config.yaml
n_layer: 12
d_model: 768
n_head: 6
n_kv_head: 6
head_dim: 64
d_mlp: 3072
vocab_size: 16384
activation: "tanh_gelu"
norm: "layernorm"
norm_place: "pre"
norm_eps: 1e-05
positions: "rope"
rope_base: 10000.0
rope_fraction: 0.5
qk_norm: false
attn_scale: 0.125
bias: "none"
tie_embeddings: false
parallel_block: true
init: "normal"
init_std_qkv: 0.0199
init_std_o: 0.0
init_std_up: 0.0199
init_std_down: 0.0
optimizer: "muon_variant"
lr: 0.0124
lr_mult_down: 2.0
beta1: 0.95
lr_head: 0.0076
grad_clip: 1.0
warmup_steps: 200
schedule: "wsd"
decay_fraction: 0.809
decay_shape: "linear"
final_lr_fraction: 0.0
batch_tokens: 131072
seq_len: 512
doc_mask: true
z_loss: 1e-05
train_tokens: 1228000000
steps: 9369
dataset: "wikipedia_en"
Each number is 128 + 32 x the weight over its row's rms, rounded and kept within 0 to 255. Layers, rows and columns count from 0. The size above them is the row's rms in percent of the matrix's.

# layer 4 MLP down (transposed), 3072x768, rms 0.0697, rows 834-858, columns 128-191
size [112  90  96  94  97 100 100  98 108 100  94  98  89 103  98 102  95 101 104 103  96  94 118  99 103]
[[152 171 116 147 121 156 149 156 140  89  80 125 104 140 155 134 156 122  96 107  69 164  68  89 158 131 100 134  89 147 127 136 106 106 138 112 140 139 130 136 144 142  96  85 172  89 103 117 196 140 193 177 156 118 146 172  96  67  68 158 130 128 159 120]
 [ 97 147 115 113 128 106 106 116 111 126 171 162 187 153 113 121 112  56 148 105 113 171 139 158  73 179 107 144 143 159 165 146 113 112 124 179  99 117 151  65 101  70 108 146 138 104 173  64 140 196 177 183 187 108  81 100 110 106 101 106 135 166 151 121]
 [117 125 141 157 112 139 153 104  94 122  17 166 108 167  84 121  90 101 142 129 155 141 151  97  97  75 135 198 148 120  92 128 160 149 151 151 134 130 136 174 153 110 106  84 118  99  29 136 162 152 159 160 108 102 122 131 160 140 145  49 134 117 124 169]
 [111 130 145  95 156  56 110 135  71 185 103 101  82 119 108 153 179  73 114 121 157  92 148  80  85 142  72 133 149 103 148 175 153  98 120 141 158 136 145 110 159 123  87 180  96 112 112 136 118 124 166  81 135  85 133 172 197 180 143 133 133 161 133 133]
 [170 150 109 121 107 140  89 109 134 159 162 177 123 140 129 136 199 184 144 170  77 193 149 174  79  85 155  93  91 169 132 138  69 174 150  88 133  68 124 118 184  75  90 186 147  96 141 131 115 158 108 131 181 118  90 134 155 127 123 120  77 132 125 118]
 [149 137 150  45 161 155 101 142 100  74 109 107 134 130 151  67 117 115 130 104 111 126  96 181 116 100 133  99 107 153 188 147 150 109  95 106 134 140 155 130 157 105 154 137 142 185 152  84 112 107 127 149 138 124 219 152 108 164 147 143 139 104 195 154]
 [127  94 125 131 185 202 163 149  36 141 104 166 135 166 138 229 107 157 113 139 107 140 126 112 173 169  82 116 102 104 168 161  83 106 104 124 144 127 116  87  94  90 146 112 155  48 119 128  99 114  55 132 117 101  99 165 200 136 136 106 114 146  62  48]
 [122 109 124  85  84 110 158  89 141 145 153 130 170 107 140 110 179 127 126 121 116 137 168  90 161 130 120 197 133 114 115 121  99  86 148  97 112 147  70  90 127  99 120 140 120 192 121 129 131 205 143 126 125 142 160 113 182 119 156 130 111 194 182 180]
 [112 121 162  93 169  86 142 152 164 109 158 147 156 103 144 107 152 154 155 134 134 122 126 165 122  84  80  99 102  90 134  63 104 129 135 135  93 136  83 168 127 124 162 156 127  99 157 127 146 147  59 115 112 112 129 133 130 136 136 138 149 146 123 111]
 [123 118 151 110 100  63 142 132  74 108  90 111 109 180 121 119 145 110 203 140 112 143 184 188 106 151  77 152 154 181  92 125 108 127 130  87 161  92 133 153 142 117 152 143 167 137 158 144 171 122 116  76 103  98 126 149 119 108 153  59  98 150 177 158]
 [179 114 164 138 148 111  84 156 105 108 141 137 147 111 116 123 134 127 160 101 130  93 150 116  84 143  72 187 101  83 135 129 115 138 122  47  86 134 109 159 109 120 183  88 100  91 111 114 128 146  99 121  90 116  65 154 133 158 165 106 160 119 122 175]
 [ 99 128  84 147 156 112 127 161 125 129 135  49  90 125 100 180 133 136 127 152 102 132 144 144  74 159 143 105 164 144 156  91 201 122 113 168 145 142  84 115 113 117 102 121 111 100 117  96 143 100 158 119 152 120  85 133 143 156  98 111 167 144 163 114]
 [ 97 130 154  93 169 103 246  83 132 130 123 112 139 142 153 190  84  90 125 115 172 126 108  92 135 131 159 194 109 159 104 120 153 143 157 130 151  87 145 111  98  93 135 114 162 136 172 149  50 119 150  74 100  79 193  92 124 117 187 192 130 166 160 136]
 [ 86 113 128 137 148 136 111 165 144 136  22 163  43 110 108 100 100  76 174 197  84 105 139 107 110 147 130  86  91  57 123 114 121  99 125 137 128  83 121 105 110 154 128 128 197 116 120 129 203 170 104 150 159 165  66 151 158  79 116 106 185 120 109 154]
 [ 83  98 159 157 169 120 156 150  83 109 109 114 121  52 103 129 186  56 132 189 112 147  86 111 210 142  86 159 158 141 154  63 103  84 155  88 117  91 142 148 163 110 156 108 137 120 132 144 158  97 100 120  68 102 124 141 112 132 200 120 125 121 114 160]
 [113 152  88  30 168 162  58 101 142 183 160  82 140 149 149 124  89 113 150 151 120 143 161 177 148 142  98 117 149 114 127 100 117 189 134 175  86 142 139 196 189 187 100 131  73  49 173  91 174 176 145 124 156 148 174 158 108  98 139 119 169  87 138 145]
 [ 87 168 136 148 187 119 125 132  86 105 133  99 156 140  89 126 124 111 167 155 102 131 146 123  80 136 117 120 150  99 133 162 178  96 121 121 150 166  75 123  98 119 121 157 158 149  66 136 136 132 136 154 189 133 129 135 153  89 157 164 113 143  55 119]
 [ 99 162 155 129 141  90 121 132 143 141 188  98 122 135 102 132 151  73 107 150 142 129 123 153 107  90 151 132 159  74 103 139  99 123 125 111 124 127 137 151 141 171 116  92  85 120 113 157 179 125 161 198 153 140 135 186  79  84  86 103 125 160  93 143]
 [108 176 139 110 126 163 170 151 135 170 140  71 167 112 139  48 143 126 136 165 145 114 144 150 114 129 151 114 169 111 117 118 130 131 118  95 146 134 109  88 164 119 117 113 157 164 196  58 143 102 122 101 117 145 162 112 182 114  76 118 122 139 120 116]
 [162 123  61 173  98 133 167 128 149  51 110 158 114 150 133 111 112  53 121 119 125 123 135  80 142 113 112 124 102 115  64  98  83 103 173 125 193 129 110 153 184 134 156 137 157 151  88 119 175 150  76 186 157  52  93  51 112 151 128 119 153 103 140 106]
 [127  89 144 114  78 184 133  98 106 101 118 111 191 143 149 118 135  94  88 161 151 138  92  56  61  83 125 114 136 133 151 196 123 110 122 119 114 107 184 137 147 200 131 103 164 120 150 108 115 148  47 139 189 155 136  87 150 160 156 122 117 107 125 130]
 [145 122 133 120 130 154 144 150 110 138 119  94 164 171 178 134 118 150 113 172  90 123 110 163 131  95 125 138 138 143 171 129 137 143 130 122 177 151 100  63 145 125 155 140 118 176 123 143 148 160 106 131 114  89 175 159 111 149 152 104 170 180 177 122]
 [113 127 127 133 119 141  98  97 118 133 114 156 168 110 120 137 152 133 125 152 124 148 117 139 180 120 103 152 119 122  76 176 169 150 138 139  96 151  78  92 161 166 102 108 198 115  59 149  92 192  74 140  65 138 141 171 125  44 107  77 142 136 105 120]
 [ 85 158 136 141 133  95 126 134  70 174 154 105 122 100 147 108  93 106 145  97 172 129 124 127 124 187 137 117  85 156 110 195 138 160 121 143 103 128 116 114 165 136 146 100  79 135 126 144 149 178  97 133  79 152 161 131 176 155 173 121 120 128 190 116]
 [103 172 184 128 180 146 130 148 120 131 131 147 102 107 164 125 171 142 137 118  86 166 192 114  65 170  98 135 125 109 146 167 141 123  84 127 120 156  86 115 138 102 173 115 155 103 100 114 106 124 141 163 195 143 118 143  91 167  94 189 100 194 126 145]]
# layer 4 MLP up, 3072x768, rms 0.133, rows 835-858, columns 128-191
size [ 89 100  98 100  99 100  93 107 105  99 102  95  98 100 101  99 102 104 100  93  96  99  94  99]
[[153  93 135 119 142 198 144 165 118 167 125 106  58  94 179  73 191 181  81 111 121 112 100 117 140 112 162 127 119 185  75 127 113 120 135 118 124 159 113 134 143 159  86 150 152 129  78 129  97 188 123 103  90 106 180 120 133 158 174 112 108 167 151 107]
 [135  95 143 108 145  86 100 157 125 109 127 161  98 109  81 130 101  81 148 127 111 169  96 103 174 139 116  97 142 136 149 135 117 141  84 171 158 171 113 129 152 136  78  96 133 100 115 183  87 143  97 137 121 139 128 114 129 146 106 121 125 139 168 112]
 [137 166 138  97 142 143  62 127 177 112 211 147 194  99 124  64 112 113 148 163 106 177 102 105 117 107  83  81  94 137 139  67  97 152 134 140  57  81  77 146 102 120 113 109 165 100 144 123 125 119 136 157 106 147  94 167 137  83 177 154 166 140 124  89]
 [ 77  90 115 100 128 130 179 106  86 130  81  72 175  77  94 135 121 155 117  44  84  72 196  66 177 159 175 119 149 110 122 124 168 133 106 113  59  52  99 121 112  94  79 152 130  93  78 160 105  52 162 122 140 150 158 168 153 145 150 111 105 135 135 107]
 [159 132 195 197 111 121  89 141 169 119 154  78 159 105 139  89 137 149 132 184  60 154 131 164 104 136 124 122 127 125 146 116 148  40 154 106 132 136 107 156  80  94 105 152 131 141 131  75 124 106 152 131 128  73 146 220 132  62 150 139 171  99 140 126]
 [130  93 167 130 139 140  88 168 144 151 118  98 121 124 136 169  83 194  71 110 149 119 129 152  86 168 189  63 155  95 140 121 143 122 163 137 113 144 151 141  98 155 171 141  90  73 189 152 177  84 159 113 114 115 104 102 150 184 139 139 134  74 157  90]
 [118 157 136 158 139 141 116 127 115 112 140 167 169 155 125 173  72  94 155 119 130 118 172 135 154 116 109  88 176 172 145 143  84 146 131  88 117 118 162  77 129 182 194 158 107 123 107  78 165 125 153 147 154 128 141  97 144 140 212  99 103  96 112 158]
 [164 160  72 129  87 101  93 114 130 157 124 123 115 149  65 128 128 100 150 126 124 157 101 134 183 135 198 111 155 128 105 118 120 142 154  98 131 108 119 149  62  80 119 145 148 132 117  96 155 144 114 114 166 132 145 113 152  52 185 184 124 124 146  74]
 [141 136 112 137 115 108 125 161 105 170 162 138 123 148 140 191 191  96 120 128 101 122 136  91 117 174  56 199 126  85 110 159  75 141 142 122 152 118 118 190 122 135 150 135 132 184 159 123 121 136 124 134  85 106 145 158 117  99 101 128 182 118 148 160]
 [ 87 120  44 137  67 102 170 117 140 131 181 124 176 147 167 134  80 130 147 120 169  76 126 174 155 128 155 145 122 163 119  74 150 115 195 150 132  72 120 104 105  92  92 124 155 178 106 136 102 116 117 157  98 120 145 152 118  94 124  97 112 156 105 141]
 [111 171  85 157 136 108  88  99 101 163 161 107 200 125 138 138 103 108 131 153 130 156 142 134 153 116 182 120 123 124 163  99 175 132 129 196  91 163  76 130 139 112 160 153  71  35 111  25 115 108 151  93  92 148 106 156 171 156 117  99  72 101 105 141]
 [113 119 131 167 136 158 105 153 135  73 149 140 117 138 137 109 125 151  96 111 104 166 164 141 130 110 105 117 122 118 127 157 134  88 121 152 140 131  97 160 146 138 165 115  87  92 112 160 186 132 167  88 149 134  75  90 104  90  87 181  87 113 128  84]
 [137 156 103 112 137  97 112 159 119 203 132 137  70 127 166 108 154 137 150 132 147 117 139 121  93 138 169 112  91 123 154 121 152  86 146 153 156 120 131 151 156 125 113 156 156  84 163  87 116 175  98 156 154 114 129 113 185 201 115 122 111 114  88 109]
 [118 115 112 158  74  75  83 154 129 159  85 142 139 157 119 228 161 114  74  69 157 169 135 137 128 137 116 164 139 192  70 127 114 156 145 150 162 134 162  80 164  88 108 159 160  93 138 189 100 174 103 101 101 129 137 148 148 132 145 134 126 154 132  86]
 [113  68 135 115 172 114 154 161  98 168 135 145 118 126 117  80 158 122 100 133  92  62 153 157 117  80 118 143 141 117 102 114 140 163 145 144 103 185 119 142 139 186 106  97 135 159  65 144 149  88 102 165  94 176 152 135 121  68  99 104  87  85 100 121]
 [130  95 177  67 100 120 113 134  77 153 112 109 104  94 133 154  98 118 144 104 146 139 108 141 115 131  88 178 166 130 157 148 147  97 125 107  81 141 137 116 107 125 125 170 106 179 101 106 127 109  69 137  93 136  50 111 116  83 137 109 139 158 133  72]
 [ 84 155 147 196 160 149 138  82 127 147 192 113 132 144 145  41 153 113 109 144 101 148  90 107  86 157 145 137  96 176 151 115 161 124 119 120 138 175 138 150 125 131 150 166 140 126 166 139  83  70 141  50 151 149 145  84 197 130 188 131 130 122  69  81]
 [116 101 100 122 135 105  74  76  86 146  93 127  67 102 118 127 179 173 104  86 113 124 170 144 135 162 207 194 114 164 141 116 168 154 115 123  83 131  89 110 152 129 125 125 150  89 162 111 148 122 162 155 162  93  91 165 109 183 150 157 128 128 144 103]
 [111 108 144 102 110 122 105 117 148 120 132 148 127 171  68 139 147 134 100  31  87 142 161 134 113 158 129  77 170 169  53 107 110 127 154 159 129 189  66 132 124  52 124  79 109 162 130 148 166 160 124  72 184 145 125  84 115 136 150  95 142 145 171 140]
 [113 139 134 137 110 101 134  93 198  95  99 146 110 176 144 103 140 124  91  76 102  36  96  97 163  62 184 135 110 238 134 199 168  96 109  89 206 101  87 155 137 145 113 142 133 125 113 152 116 105 160 184 111 154 111 118 147 152 111 133 129 169  87 118]
 [119 109  83 129 104 156 139  87  76 116 124 137 137 135  93  78 139 136 107  42 143 141 144 203  41 139 101  92 115 166 168  96 165  85 122 199 157 101 116 180 141  88 127 106  86 114 146 135 133  83 118 155 108 142 108 108 133 104 122 200 138 111  81  14]
 [121 156  82 159 149 145 122 170 107 114 157 106 111 147 120 187 155 113 184  57  74 168 162 176 126 111 123 143 168 196 129 102 102 129  49  95 151 136 130 133  68  89 147 189 126 129 152  97 132  50 175 102 205 155 124  69  87 161 163 174 131 130 199  95]
 [176  64 194 118 158 150 134 127  79 135 115 145 169  89 121 160 192 169 151 176 132 158 131 137 142 108 133  85 134 158 117 110 152 173 146 131  79 118  68  61 148 147 136  62 128 134 123 112 125 113 110  94 103 101 159 123 147  78 128 122 136 112  81 105]
 [100 111 108 109 106 102 134 124 118 102 139 108 106 111 129 126 106 109 103 121  75 140 141  93 103 126 134 124 176 122 112  48 157 171  51 124 132 122  79 167 114 154 131 151 108 133 112 131 138 138 137  71 138 162 167 222 153 170 124 130 117 120 125 110]]